config = dict(
    num_hidden_layers=22,
    num_attention_heads=4,
    vocab_size=2451,
    qk_norm=True,
    attn_scale=0.125,
    parallel_block=False,
    init_std_qkv=0.0359,
    lr_mult_o=0.934,
    beta1=0.95,
    beta2=0.95,
    max_seq_len=1024,
    train_tokens=344700000,
    max_steps=5541,
)
Each number is 128 + 32 x the weight over its row's rms, rounded and kept within 0 to 255. Layers, rows and columns count from 0. The size above them is the row's rms in percent of the matrix's.

# layer 13 attention output (transposed), 256x224, rms 0.223, rows 27-42, columns 0-223
size [107 104  93 110 101 104 101 100  98 107 109 113 100 105 102 103]
[[ 92 146  62 123 103 130  71 118 134 146  87 103 148 119 135 102 144 144 136 165 125 132 114 173  44  91 111 136 130  85 134  68 119  78 173  93  62 132 141 121 106  90 130 161  99 158  38 101 128 140 127 107 160 119  94 138  94 156 151 154 100  82  85 156 106 124 160 113 186  29 145 126 156 138  96  90 147 125 114 108 166 114 121 105 149 107 148  69  79 113  38 116 150 114 168  99 153 173 165  87 132 173  86 170 156 144 116 144 174 134  63 119 146 133 148 115 180  86 133 145 133 111 177 114 127 126 102 136  61 113 171 129 143 109 127  97  95  62 121 173 181 122 134 155 141  87 101 112 129 170 112 177 149  84 121 168  96 209 124  98 120 137 141 129 131 107 155 146 165  81 111 122 167 108 140  56 149 134  97 158 146 128 142 140  67  93 124 182 105 120 142 118 127 137 134 108  80  90 168  94  85 166  84 135 115 154 161 147 128  87 114  99 125  65 115 134 129 122 110 114  48 122 120 119]
 [194  91 169  94 110 168 116  88 113 111 141  88  95  79 137 161 129 102 118 111 106 125 155  82 125 106 161  91 118 160 115 123 179 161 125 136 159 158 139 140 121 136 115  88 162 100 118 148 195 123 129 117 157 111 128 176 136 142 113 135  97 106 138 193 125 117  68 163  76 142 105  76 148 135  91 168 114 114  98 200 167 122  79 165 115  98 109 131 131  62 153  86 102 155  92 178  88 153 109 129  72  92 140 165 135 146 157 209 145 134 131 138 150 144 134 142 126  95 146 121  88 126 108 169 144 114 164  65 123  68 169 145 114 162 110  74 128 122 116 120 192 142 149 137  55 163 152 140 153 112 140 126 136 177 120 151 160 130 101 116  80 125 101 115  62 136  96 144 128  75  85 107 153 190 183  99 114 206  74 132  95 149 117 126 108 149 129  94 119  98 117 102  80 115 119 123 124  94 161 128 174  85 159  42  93  87  73  96 100  92 138 149 103 115  79  94  67 109 100 139 116  69  86  88]
 [157 158  72 145 141 129  97 115 112 114 129 122 156 116 105 160  77 134 125  93 150 132 139 143 164 101 152 128 144 182 182 181  38 136 118 116 197  69 134 181 152  63 120 118 153 127 200 235 120 137 146 112 158 119 121  51 119 159  83 133 137  81  96  97 130 132 101 107 122 174  90 114 117 179  69 123 163  88 165 111 144 140 113 152 177 134 150 140 173 139 157 140 130  96  81 117 114 154 111 136 145 155 139 155 139 173 103 127 154 125 108 121 112 133 140 119 150 137  85 102  96 102 108  91  48 113 166 140 102 146 164 130 104  99 147 153 125 128 169  54 147 100 100 129 106  74 142 161 123 138  91 111 146 160 164 106 205 104 107 144 169 158 131 119 117  89 128 119  98 106 143 154 103 129 105 170 135 104 103 180  55 133 111 124 167 109 143 108 179 197 168  98 128  96 147 216  96 173 146 128 137  99 159 117 142  97 165 139 184 186 102 163 117 120 125 151 152 156 208 119 159 112 137 104]
 [100 151 119 155 122  81 153 100 114 159 148 104 136 104 150 131 126  93 107  88 135 133 200 155 167 129 125 135 134 145 220 128  92 147 182 118 130 129 143 105 108 107 171 170 131  99 110 144 121 161 189 109 126 119 187 157  93 144 112  46 120 137 175 178  70  76 123 111 123 182 105  58 107 108 170 128 103  98 125  84  85 121 137 110 108 116 147 149 133 114 140 109 142 125 142 133 139 174 118 126 153  86 131 150 101 172 104 105 131  51 106 104 119 124 203 130 114  84 194  84  97 149 146 135 154 104 156  82 134 170 102 126 126 111  71  92 120 125 141 187 126  92 144 118 158  96 147  88 146 151 106  97 128  35 130 125 159 168  82 196 190 124 114  89 163 190 119 105 102 127 137 125 120 116  97 191 135 127 166  59 101 143 137 202 152 138 182 141  93 162  68 155  82  57  71 153 127 167 131 132 171 138 152  90 133 120 126 109 130  97 152 129 144 141 155 102 138 124 173 103 172  89 100 140]
 [137  98 152 148 139 119 197 197 113 141 190 133 168 174  84 123 156 127 184 162 102 112 124 108 144 166 173 172 103 107 132 182 158 140 161 126 182 146 134 126 128 138 168 107 122  96 169 167 133 117 157  65 133 119 145 129 146 140  97 130 114 105  78  99 143 153 147 109 118 123 140 112 126 127 144 155 136 166 139 121 118 137  87 148 120 168 168  81 119  90 112 143 123 169 164  70  55 145 136 104 130  83 181 118  81 186 117 157  79 137 112 133  42 148 212  61 134 139 153 108 147 135 112 123  89  89 151 136 130 167 141  76 125  96 177 157 161  66  48 111 177 136 126 101 172 113 112  84 137 118 152 118 138  93 151  75  87 110 166 171 108 178 159 156 129  86 119 165  89 112 161 135  87 125 135 138 102 109 122  81 159  95  91 173 153 152 136 147 118 131 119 112 154 114 144 189 164  61 187 154 124 140 176 146 227 109 140 148 128 155 163 105 173 104 146 140 105 107 163 153 170 170 146 130]
 [168 144 123 145 119 167 146 115 120 182 171 123 100  71 161  77 130 118 143  70 134 162 124  83 113  53 144  96 131 149 144  89  94  87  87 112 149 146 121 110 120 117 137 157 167 117 147  98  99 174 173 128 144 116 161 160 132 165 136 131 123 159 121  93  92 102  94 124 120 167  72 133 116 132 125 157 136 162 164 180 195 205 122 126 153 154 170 146 126 108 160 129 156 150 124 148  90 130 102 192 130 161  86 109 150 172 170 143 111  95 155 184 168 103  85 145 207  62 166 140 175 147 134 158 168 134  89 117  93 126 121  72 126 165 165 117 115 141 118 140 105 108 116 204 112 117 119 101 121 100  80 180 123 134  91 143 156 133 120  58 102 168 107 167 194 172  93 122 142 181 135 116 121 115 123 135 157 104 128  98  90 131 181  73 124 154 155 141 154 103  93 121  61  91 161  72 118  70 112 123  76 162 157 149  76 121 164  99 133 173 116  80 133 153 121 129 124  69 122 101 122  71  91 201]
 [ 87 154  86 154 136 139 116 138 158  85 129 140  86  99 103  44 163 129 113 105 145 184 119  61 132 112 107 149 114 161 159 103  35  75 107 150 161 111 115 127  90 124  79 155 141  91 135 157 160 122 171 138 141 146 150  94 187 102 135 129  70 161  68 114 170 117 118 153  76 158 154 158 113 106 137 173 163  87 105 152  54 127 134 147  72 135  99 191  96  86 186 156 110 178 118 153 163 164 100  93 154 100 127 105 100 122 143 126 147 122  92 126 111 150 157 106 152 111 118 130 162 129 113 125 101 128 141  88  50 197 125 133 119 136 136  88 137 153 143  83 145 112 177 104 137 132 135 134 216  77 104 114 161 118  69 145 111 113 126 208 101 122 120 128 121  82 175 127  94 124 166 137 136 166  68 123 175 134 146 130  87 160 120 155 110 160 117  52 144 118 133 127 163 100  45 102 111 164 155 111 130 101  83 119 120 188 108  85 139 127 126 118 118  85 150 172  80  94 144 132  67 115 134 100]
 [195  94 125 136  90 125 165 107 165 141 147 128 125  89  99  60 144 140 139 100 126  92  63 171 108  92 182 125 213 118 119 127 157 103 129  91 177 125  88 119 165  89 155 177 103 175 126 164 123 138 139 116 175  91 103 161 110  98 180 138  36  81 205 102 165 168 113  85  96 114 130 180 123 129 142 100 152 150  44 107 129 116 135 138 181 130 127 156 116 110 165 108 131 101 120 132  95 128 124  92 168 112  84  79 121 156 100 117  96 132 105 101  96 159 160 125 146 109 157 144  76 104 114 135 125 129 136 149  83 104 120  76 151 139  44 105 136 176 153 179 128 140 129 150  84 127 166 127 107 146 111 107  89 123  91 130 137 155  82 134 135 119 123 148 153 158  89 100 130  98  92 157  85  84 162 150 123  79  29 149 115 160 199 152 115  76 131 140 120 122 131 142 147 129  88 153  94 143  79 119  83 133 103 139 130 138 114 118  75 118 126 191 116 143 152 109 125 105 184 162 123  66  97 204]
 [ 57 118  88  97  84 158 149 176 118 105 166 123 135 133 148 103 130 131 161 150 131  79 174 137 105 183 108 122 165 168 129  84 140 132 171 114 132 185 140 124 179 133 168  86 161 177 107  47 121  84 113 116 117 131 134 155  93  74  89 139 112  76 114  86 163 166  97 185 117  85 153 116  98  50 113  79  95 111  67 133 157 175 119 102  85  97 112 140 133  90  74 131 129 200 172 117 146 109 166 150 152 150 144 120 117 135 141 108 116 110 157 126 120 107 116 149  81 131 110 210 105  95 179 108 163 114 146 137  77 114 140 134 163 125 122 123  86 151 171 158 164 190 117 131  88 136  99 143 113 124 124 191 142 122 138 124 127 180 105 116 156  87  63 153 168 127 117 128  95 132  87 143 135  91 118 105 121 171 145  85 136 159 111 133 146  98 123 163 171 114 125  72 103  96 180 131 154 149 119 130 155  98 133 157  85  55 137  94  51 139  93  64 156 127 186 167 148  81 155 156 144 182 104 168]
 [ 95  86 138  56 103  65  93 169 170 182 150  83 127 190 142 190  82 186 156 162 112  95  92 160 133  75 103 131 127 110 140 108 115 132 112 158 150 110 125 106 115 123  63 115 140 166 143 126  66  70 144 123 153 147 167 152 105  61 149 181 114  75 118 175 171 171 124  89 101 164  94  89 110  90 133 156 151 191  72 122 109 111  80  72 151 130 145 101 183 186 110 100 132 110  95 119 145  81 145 102 134 106 124  75 133  70  81 146 125 126 130 154 121 107  83 112 132 107 124 143 162  97 148  97  83 137 151 127 138 121  94 102 134 115  50 118 130  93  81  90 106 150  75 160 181 118 120 128 149 162 181 159 141 134 124  88 113 177 104 108 141 136 210 140 141 103 236  85 130 101 175 118 112 133  77 133  89 114 154 113  72 114 138 158 140 121 176 125 173 146 119  86 121 137 142 113 120 151 112 118 175 132 111 170  89 109 160 128 179 156 114 128 140  79 117 124 147 156 133 127 122 113 106 153]
 [171 138  94  42 137 122  86 113 105 173 128 141 150 187 146 133 160 119 197  80 141 120 108 169  84  87 185  81  63 127 118 133 137 165 111 151 124 123 104 116 200  78 140  92 143 172 123 145  82 160 124 196 115  71 198 126 100 124 120 158 186 100 158 156 148 137 145 115 163 192  80  55 138 111 121 142 103 191 111 140 149 114 158 104 154 142 127 131 126 188  93 107  71 154 129 116 155 132 130 121 152 148 113 145 135 142 156 155 102 132 151  90 197 127  97 131 112 151 142  79 118 147 124 118 132 108 140 125 123 104 164 124 119 114  69 110 132 194 159  80  88 112 116 145 190 140  76 101 121 118 130  97  87  83 135  70 102 163  91 109 121  86 132 176 125  72 184 102  73 145 157 155 132  95 180 177 160 124 150 110 110 167  95  86 167  88 134  85 115 143 129 123 156 102 137 127 124 174 132 135  94 165 168 126 115 113 134 182 117 132 128 128 183 170 145 217 151 131 121 161 154 112  98  93]
 [151  84 122  80 139 141 152  99 116 149 113  98 183 119 193 116 140  87 127 154 169 151 110 123  99 114 171 131 137 188  86 100 178 117  78 146 142  89 197 108 100 131 105 120 121 131 136 101 147 164 129 135  83 112 185 171 112 134 161 118 106 112 147 169 108 110  43  94 162  37 126 102 141 114  83  99 107 136 101 134 185 212 115 113  87 146 181 123  84 137 114  62 101 149  93 148 102  83 138 126  83  98  98 126 169 132 111 128 203 111 126 118 123 112 103 141 141 139 135 114 118 144  84  36 110  91 117 146 101  49  84 124  80 134 123 188  98 144 148 135 164 193 149 173 143 164 106 147  85 128 128 130 115  89 109  79 122 118 110 145 119 117 142 137 155 148 173 126 105 142  45  85 139 159 114 148 134 104 130 137 109 147 152  60 161  54 153 106 161  95 115  99  85 103 135 115 170 141 143 146 134 120 112 105  95 173 164 166 145 188 114 139 133 155 122 106  97 204 129 154 161 103 103 143]
 [134 130 101 152 108  95 175 103 114 149 124 137 121 164 112 150 115 119 105 131 130 126 146 143  80 105 124 163 155 142 197 133 104  95 142 171 130 146 174 107  75 143 143 106 131 104  94 145  89 137 161 140 132 120 113 127 141 109 116 135  72 154 145 160 132 125 140 145 119 111 155 114  66 121 158  88  92 101 135 107 168  90 134 147 155 138 136 104  71 102 222 173  41 138 119  93 113 142 161 194 110  88 123 115 129 118  68  59 113 102 140 107 113 106 120 163  97  85 125 110 114 114 111 106  84 156  56 169 146 156 118  98 115 139  62 136  93  93 138  90  70 136 126 113 151  78 150 141  66  61 171 166  91 121 184 161 106 103 138 135  92 133  81 133 156 142 112 107 110  45 123 102  90 123 157 124 141  90  68 142  96  96 163 129 139 166  76 125  77 162 110 100 124  85 159 149 135  93 110 121  92  95  72 162 131  61 136 132  48  76 135 176 109  69 190 141 110  98 164 137 187 161 174  99]
 [165 139 137 124 154 177 113  84 145 130 117 118 106 146 131 112  85 162  68 140 147 121  81 139 172 157 171  79 163 154  79  94 122 121  76 101 161 170 111 190 145 146 130  80 156 170 112 116 159 140  88 140 127 224 108 143  68 117 214 113  50 124 100 139 115 124  81 133 211  90 130 184 189 136 111 150 132 179 134 149 160 125 118 157 104  92  68 168 124 136 156 195 153 131  79 118 128 108 121 116 143 128 136 141 161 128 159 125 140  95 140 104 120 160 151 134 146 144 111 141 138 111 143 137 214 107 150 148  99  98 177  87 117 133 129 135 141 127 147 142  94 177 153 115 109  97 125 188 128 119 126 126 114 130 118 174 165 167 165 121 130 112 109 171 124 128 105 116 196 146 144  64 127 179 163 129 146 210 120 148 126 163 164  29 163 183  84 166 139  86 142 158 146 156 134 140 121  99 145 180 111  90  89 108 178  96 145 116 121 117 142 100 126 177 135 183 107  74 137  81 131 134 149 127]
 [109 126  70  95 153  99 121  85 116 178 134  81  48 120 145 110 156 146  84 124  80 186 189 124 147 135 155 124 134 160 168 106 125 120 109  95 115 181  42 101 153 195 112 115 124 147 152 148 146 148  98 149 102 173 114 107 174 102 182 141 131 143 156 128 106  82  53  81 149  80  79 158 115 132 130 170 117  61  61 132 154 103 101 115 101 132 114 103 137  80 109 120 155 106 158 188 152 150 109 135 125 116  99 142 134  99 119 141 134 164 147 117  94 138 140 127 169 168  74 173 155 115 153 184 150  88 103 198 132 138 166 108 125 167 143 120 181 167 143 168  59 127 185 130  73 136  72 168 197 130 173 135 100 102 123 108 158  69 140 105  76 164 126 145 111 101 129 170 119 153 144 106 143  64  81 154 109 138  82 133  95 129 145 131 178 171  94 112 178  93  85 124 203 139 143  67  95 157 109 132 147 102 119 127  94 103 147 113 101 158 155 107 139 126 113 162 125 147 120 125  81 139 134 124]
 [173 176 158 124 112 133 185 114 102  96 113 141 119 116  68 140 177  98  66  88 128 151 144 144 153 116  93 112 104 135 124 136 109 196 163  78 173 114 154 119 160 106 131  67 160  99  90 146 173  94 113 128 138 191 130 135 157 123 149 140 141 143 112 107 105 171 160 147 113  97  62 126  70 145 142 169  99 110  80 128 142 136 147  64 129  99  84 155 115 150 158 138 132 151 115  84 111 118  86 124 149 155 167  89 113 153 115 135 149 171  97  98 118 124 156 171 180 125 154 114 160 131  44 126  84  65 186 144 128 122 100  88 154 187 156 139 159  60 124 123 100  63 172  85 140 100  89 113 115  91 103 132 166 150 131 119 139 106 126 104 105 150 137 148 112 150 125  93 169 140 193 134 163  99 116 163 131 168 128 185 129 153  65 123 129 180  65 217 116  81 136 103 135 136 125 114  90 108 117 136 184 138 166 133 147 135 140  77 139 151  89 170 129 108  83  96  86  64  49 188 150 105 135 114]]
# layer 13 attention value, 256x224, rms 0.269, rows 28-42, columns 0-223
size [102  89 107  95 104  98  94  94 116 105 108  92 109 103 104]
[[125 128 107 122 202  88  62 102 153 146 154 153 140 114 173 100 119 146 136 163 180 120 126 169 169 137 149 151 145 133 115 128  92 136 156 168 141 104 119 124 151  89 120 122 168 142 147  93  94 111 153 149  59 152 130  88 130  94 103 154 126 180 151 104 149  65 143 164 176 102 114 118  96 164 141 125 141  97 192 125  69  93  80 117 165 184 131 111 145 177  83 110 130  70 136  99 111 120  94 113 124 180 141 128 126 111  77  74 139 138  94 153  99 127  93 138  94  80 116 158 151  91 114 143 131 124 112 169 124 155  84 149 120  70 148 150  75 204 115 130  35 140 107 143 231 176 163 112 157 165 117  73 134 107 101  28 161 115  88  97 144 142 175 139 157 121 113 138 120 153  83 150 144  84  70 129 142 106 166  80 101 165  88 117 129 148  93  87 157 141 123 130 152 167 116 108 137 179  53 137 115 121  62 172 148 102 177 168 135 158 120 133 131 150 140 100 136 115 147  94 120 173 147 132]
 [164 134 118 153 107 144 151 105 150 166  94 134  80  99 123 149 120 159 123 178 130 138 115 128 137 148 124 172 143 162  85  99 184 125 170 138  99 163 114  72  78 199 147 122  97 149 132  65  93  52 132 107  66 128 166 206 137 115 132 169 131 147 133 183 113 138 156 151 160  84 139 166 113  57 142 120 163 105 101 145  80 139 133  93 151  68 156 166  93 115 145 149 109 138 181 105  88 127 164  95 160 118 188 115 128 128  88 113 126 118  84  95 148 148 117 139 131 116 147 147 137 178 156 155 111 126 115 116 151  99 150 121 165 185 107 122 174 114  98 205 140 186 114  95 137 149 132  92 135 152 130 159  97 148 100 144 100 129 137 120  75 131  91  99 119 111 184 168 173 128 108 148 130 126 118 107  83 135 201  98  95  99  91 177 185 118 167 156 201 141 138 176 137 150 102  62 119 104 176  91 171 147 148 101 110  79  89 101  91 111 132  98  70 142  51 158 107 161 112 155  99 135 165  56]
 [ 90 125 136 148 189 132 186 126 112  96  81 149 134 155 120 126 134 123 123 185 101 156  97 100  96 167 131 140 122 113 137  97 172 115 135 185  81 196 105 116 126 119 168 115 177 106 108 109 198 112 132 151 119  74  97 150 148 146 181 165 149  81  54 128 131 123 153 159 157  99 174 177 138 143 111  88 125 117 151 158 151 149  94 148 175  86 127  98 109 146 162 140 188 153 134  76 127 203 136 124 148 115 103 152 136  68  92 131 144 152 201 189  99  98 127  83 149 151 106 116 169  97 172  99 147 142 129 122  78 122 193 115  87 122 183 187  91 178 183 101 141 141  94 125 115 154  88 121 107 121 161 160 130 178 143 113 112  90 137  48 112 113 186  76  91  69  87 133 172  97 123 100  72 150 146 116 161 113 110 187 130  73 126  97 143  99 137  56 134 135 129 165 117 145 148 113 167  56 134 133 105 104 156 150 133 122 113  96 135 153 120 103 158 100 114 167 144 160 130 139  72 133 175 141]
 [101 136 140 116 152 135 118 122 128 114 129 169  98 139 135 131 119 129 122 133 150 130  96 160  94 177 126  99 180 153 120  94  92  71 102  55  95 157 173 137 140 160  74 161  72 157 125 123 140 104  66 142 130 143  64 141  99 113  94 122 183 139 127 173 127 167 154 188  97 109 145 128 155 152 144  82 178 149  36  96 167 159 130 164 155  73 100 184 126 147 111 119 119 112 180 184 199 203 152 154 147 143  76 146 180 100  84 129 157 107 183 115 125 110  97 135 143 151 138 129  86 148 140  79 198 133 110  63 145 139 105 153 153 125  79  99  89 151 159 175 138 121 153 154  78  81 128 109 123 182 119 116 117 109 117 159 152  87  70 102 138 125 149 127  90 130 120  85 214 110 124 116 144 145 103 121 147 140 111 159  64 101 195  94 111  68 120 128 131 157 124 135 116  96 119 128 122 197 153 112 118 100 156 129  59  97 121  98 164 103 137 124 169 150 155 163 163 150 104 112  77 167 142  83]
 [115 108 151  66 148  96 125  89 168 180 137 100 153 180 154 122 126  98 135 160 191 145 130 124 119 167 121  97 129 126  92 137 102 124 146 135  84 120 115  90 100 113 182 131  90 122  77 153 118 133 145  76  93 117 165  74 179 159 126 100  75  85 102 133 153 105 124 105 145 160 147  49  74 129 111 113 118  97 105 116 126 151 126 128 107 114  53 147 125 118 163  75 150 146  86 125 155 124 128 147 102  99  88 127 100 119 139 145  94 183 115 134 105 129 102 130  40 203 103 170 130 121 150 128 116  79 185  97 151 150 116  81 142  86 166 136 156 178  70 117 127 127 134 115 160 126 126 137 105  78 127  69 176 131 127 166 149 105 129 167 105 139 128 101 218 123 130 159  89  82 169 160 159 124 110  67 110  94 150  88 154 105 103 142 116 149  80 121  90  87 170 180 113 172 146 169 132 144 148 177 127 126 120 154 179 100 119 224 130  98 146 165 170 111 136  34  99 172 137 144 171 160 158 102]
 [139 105 122  96 136  99 157 102 128 166 147 120  97 178  94 158  89 142 103 138 102 133 117 140 134 140 178 116 101  60 132 154 191 147 120 132 117 122 125 182 128 136 174 117 119 229 138  99 138 122 134 111  94  93 113  81  86 116  81  82  89 120 134 175 101 126 159 166 171 139  80 105  79 166  90 139  77 171  89 118 143 156 162 159 163 105 122 120 141 164 121 124 147  87 135 126 111 116 121  64  84 202 143 184 131 141 102 147 150 159 146 149 112 104 123 182 156 138 134 176 140 116 105 125  88 118 122 188 156  75 172 126  62 146 107 140  99  88 114 185 113 171 121  82 137 156 125 134 109 188 125 127  86 141 101 121 151 121 111 126 121  86 151  61 103 103  65 108 103 183  94 153 111 121 179 102 178 146 126 125 183 177  68  82 169  76 133 184 145  81  91 102 112 154 181 151 149  63 172 152 120  86 169 139 127  80 122 181 119 114 132  46 134 134  86 172 146 126 111 150 140 135 119 126]
 [114 165 168 111 130 146 131 129  89  97 158 140 160 127 147 131  47  99 152 122 104 177 108 133 157 174  86  95 102 114 114  99 103 147 132 172 128 143 183 173 165 149 124 105 116  99 119 120  86 143 162  96 130 133 124 119 133 107  70 113 199 135 109 154 174 152 148 143 152 119 170  83 189 130 117 140  75 164 105 157 115  83 166 117 154 167  89 115 174 149 130 119 160  80 158  68 135 124 182 178 182  95 136 109 109 151 132 103 140 122 135 127 161  91 127 113 124 172 157  95 145 202 122 103 118 130  70 125 115 111 104  91 171 110 201 129 134 108 128  91 112 134 117  67 183 138 158  57 106 145 116 131 185  99 156 119 134  87 206 105  98 179 160 149 192 149  95 157  60 144 136 137 163 136 120 102 126 160 139 130 100  97  84  73  99  95 115 100 156 136 164 112 183 110 106  60 190  89 213 124 147 138 172 120 122 153 139 111  91  68 120 127 122 136  83 119 147 146 108  62  80 126  92 144]
 [140 107 177 141 152 128 138 139 154 188 121 150 159 162 123 122 141 141  70  97 145  86  94 101 147 136 122 107  48  80 120 131 163 128 105 142 115 118 110 110  69 112 161 176 108  52 103 176 142 185  80 121 173 168 156  85 104 171 119 139 133 182 101 149 137 151 145 138 106 126  93  88 163 169 164 126 179  98 159 139 114  99 197 154 168 133 187 170 127 136 115  61  86  85  80  74  65 145  96 146 117 158  91 159 122 111 106 140 173 193 125 102 132 141 109 145 165  80 190 118 182 160 134  82 144 146 107 103 114 146 120 147 121  87 150 144 157 135 136 110  95 133 126 126 151  60 164 159 148 147 119 100 164 134  72 121 105  75 162  98 124 157 158 141 108 104 113 109 150 144 149 142 155 146 124 112 120 104 134 134 161 113 183 158 131 160  67 113  97 149  99 132 159 134  72  79 129 138 125 139  74 126 141  47 132 205 102 165 198 155 171  88  83 158  99 132  95 109  66 105 156 106 106 124]
 [156 149 108 172 102 135 149 115  95  98  96 145 100 126  86 124 139 134  71  97 102 155 151 124 173 146  74 207 114 143 117 161 121 178  77  74 142 126 114 107 198 138 126 129 166 127 128 157 102  61  97 147 134 149 153 178 138 143  62  72 199 143 116 138 112 142 183 128 111  97 121 191 154 155 183  93 139  64  90 123 166 114 180 149 102 120 140 188 130 132 155 120 111 148 156 114 125 164  52 140 120 124 118 163 110 155 175 145 125 132 156 124 117 171  99 155 103 148 111 113  95 173 197 151 147 133 138 141  85  56 169 128 165 169 203 175 146 127 123 150 147 150 131 126  80 124  93 124 115 104  85 158 117  82 165 131  79 124 116 109  74 152 107  41 130 137 172 149 156 136 105 122 144  80  97 165 111 117  87 125 121 160 120  96 150 124  72 146 106 138  99 114  98  84 107 163 129 164 187  59 114 163 125  87 129 170  89 207 118 200 152 133 118 125 133 167 123 117 140 103 143 140 138 120]
 [140 174 169 184 108 187 135 158 118 121 106 106 148 130  56 148 102 155 130 171 135 151 159 100 143 163  89 169 185  81  78 118 149 155 117 124 148 119  84 135 160 106 159 168 192 135 194 167 107  81 115  77 114 157 100 126 106 134  79 126  83 156  61 158  98  97 101 128  83 170 114 129 143 200 117  50 120 131 165 185 105 162  81 131  75  93 135 165 159 110 155 115 107 150 118 120  80 171 129 127 115  93 119 168 107  92  90 144 162 106 113 149 140 128  93  63 179 105 116 108 108 156 138 119  55 180 132 113  58 136 131 172 116 134 166 103 160 141 126 111 177 136 116 101 139 145 117 132 135 132 115 123 150  62  99 127  69 166  97 169 136 153 154 129 165 167 135 138 144 130 160 123 159 128  58 144  67 102 144 114  84  73 123 137  96 144  92 124 118 152 122 144  81  66  56 129 100 148 170 141 136 126 105 120 163 159 140 114 179 131 160  96  85 124 128  89 160 116 109 158 192 178 118 125]
 [120 157 156 109 176  72  81 105 193  93 106 199 135 124 100  96 112 137 128 113 155 156 104  87 159 144 169 163 136 151 122 116 164 134 148 176 126  89  80  95 161  90 160 125 103 103 154 170 120 105 154 120 133 192 180 111 158 132 102 103 170 119 116 134 111 137 141 141 135 189 116  33 123 112 143 169 143  88 156 153  51 124 141 127 132  99  89 112 133  93 180 114 102 162 101 120 109 124 114 185 150 137 114 115  58 148  93 147  85 166 175 160 113 121  83 155 135  48 116 132  97 120  69 196 150 129 179 131 122 187 120 179 198 124 160 125 120 181 146  74  71 101 121 149  80 116 105 140 150  83 116 125 112 177 126 126 140 162 117 186 104 146 147 105 176 101 131  85  88 156 132 158 128 101  79 100 164 189  97  57 106  78 116 150  90 145  93  94 139 176 128 135 139 119 148 109  92 160 154 148 133 183 137 129 127  90 135 114 111 112 138  70 109 102 150 136 161 126  74  94  85 146 114 129]
 [119 114  99 178  93 167 108 157 159 124 122 147 100 171 123 135 150  63 137 111 107 131 130 127 164 106 130 122 132 166 120 106 150  81  98 110 161 129  93 155 101 142 147 148 146 162 145 124 157 120  77 193 132 124 168 176 111 134 172 158 177 125  52 110  88 100  51 117 149 102 120 123 150 153 176 110  73 132  80  92 158 170 125  92 153 159 102  71 127  99 101 139 157 101 161 196 124 143  86 130 158 137  96 129 129 176 176 176 103 149 156 131 148 119 123  61 163 173 140  88 136 152 161  52 157  96 188 128 109 100  85 170 172 122 145 146 154 108 107 192 126 104 161 167  67 126 103  86 133 128 138 129 161  92  84  77 151 146 154 118 155 185 167 146  93 170 104 188 115 126 163 117 153  52 120 159 119 160 168 124 189 123 175 144 160  61 132 100 146  91 123 170 158 122 147  90 109 197 121 192 152  63 161 132 117 167 137 109 147 114  60 124 113 135 107  95 136 114 142 133  97 121 130 136]
 [145 122 111 101  75 125 120 123 164 152 164 102 118  98 186  76 165 117 129  98 115  94 164  84 153 118  95 118  96 132 181 167  97 157 184 112 118  86 152  90 136 103  95 132 148  85  85 121  87 161 168  94 153 108 141  68 239  96  95 144 115 183 155  96 157 151 139  94 106 137 127  85 106  87 116 128 112 137 174  70 173 108 173  91 137 181 161 142 181 106  85 133  79 147 176 137 120  90 125  63 102 131 164 144 139  90 131 123 134 164 183 142 144 114 173 177 142 140 108 123 151 108  97 133  70 149 106 138 157 146 103 189 155 145 117 148 118 129  72 117 107 145 129 122 161 167 149 114 164 161  36 104 175 162 126 148 155  97 124 124  91  89 169 125 111 151 108 111  81 162 109 177 135  86 100 103 127 146 117  62 150 123 125 190 113  71 171 125 186  81 151 113 127 149 113  74  89 125 100 168 126 152  72 156 126 182 173 131 157 120 134 166 117 155 108  99 172 136 119 156 156 114  80 147]
 [176  85 143 146 130 165 125 140 154 150 125 123  93 188 155 112 179 173  86  69 208 111  86  92 118 113 139 178  99 145 148 138 169 152 103  82 117 113 159 106  86  81  51  95 135 140  90 102  75 105 169 141 128 154 187 179 156 146 160 105 125  36  91  89 146 109 109  95 103 162 109 133  85 111 111 131 110 159 101 147 107  92 110 130 104 149 147 126 153 113 183 159 134 127 139 103  73 145 136 134  75 159 197 154 148 130 161 129 134 140 178 125 130 121 126 178 137 108 163 139  88 165  90 156 139 165 153 141 149 116  95  84 134  83  95 147  71 165 140  66 156 130 133  79 180  98 178 113 137 190 104 163 125  75  96 134 130 134 111 204  96  88 122 143 141 106 121  76  93 135 144 152 117 165 185 121 113  91 102  91 178 168  88 121 125 117 141 176 177 108  96 122  88 149 154  84 206 148 153 161  99 121  93 106 108  79 108 136 163 150 165 139 158 113 162  96 131 122 127 156 159  99 150 160]
 [148  68  76 130  98 164  57 181 176 159 218  87  73 116 196 138 109 139  97 123 171 149 111 141 135  95 110 112 125 127 153 106 112 118 100 112  84 115 108 128 180 105 101 169 131 128 133 137 118 150 101  95 138 127 152 105  98 133  58 129  81 180 108 141 161 115 139 147 155 126 160 147 112 138   9 116 178  87 134  96 101 180 112 109 113  80 143 165 180  84 133 168 151 109  67 140 148  83 177 147  69 118 153 138 165  85 126 108 116 113 171 120 126 141 183 128 115 133  70 151 179 161 184 110 142 169  81 149 186  97 103 126 183 104  72 143 124 180 142 147 112 144  99 177 151 147 145 165  62 153 132 136 117 147 147 146 119 166 119 143 126  76  96 130  76 145 162 129 120 155 145 176 111 159 133 123 113 133 105 108 121 161 131  92 136  66 147  78  96  78 156 112 107 133 123  90 124 160  66 152 127  95 159 134 105 108 162 138 120 157 148  93 171 138 149 110 123 209 165 113 133 128 127 101]]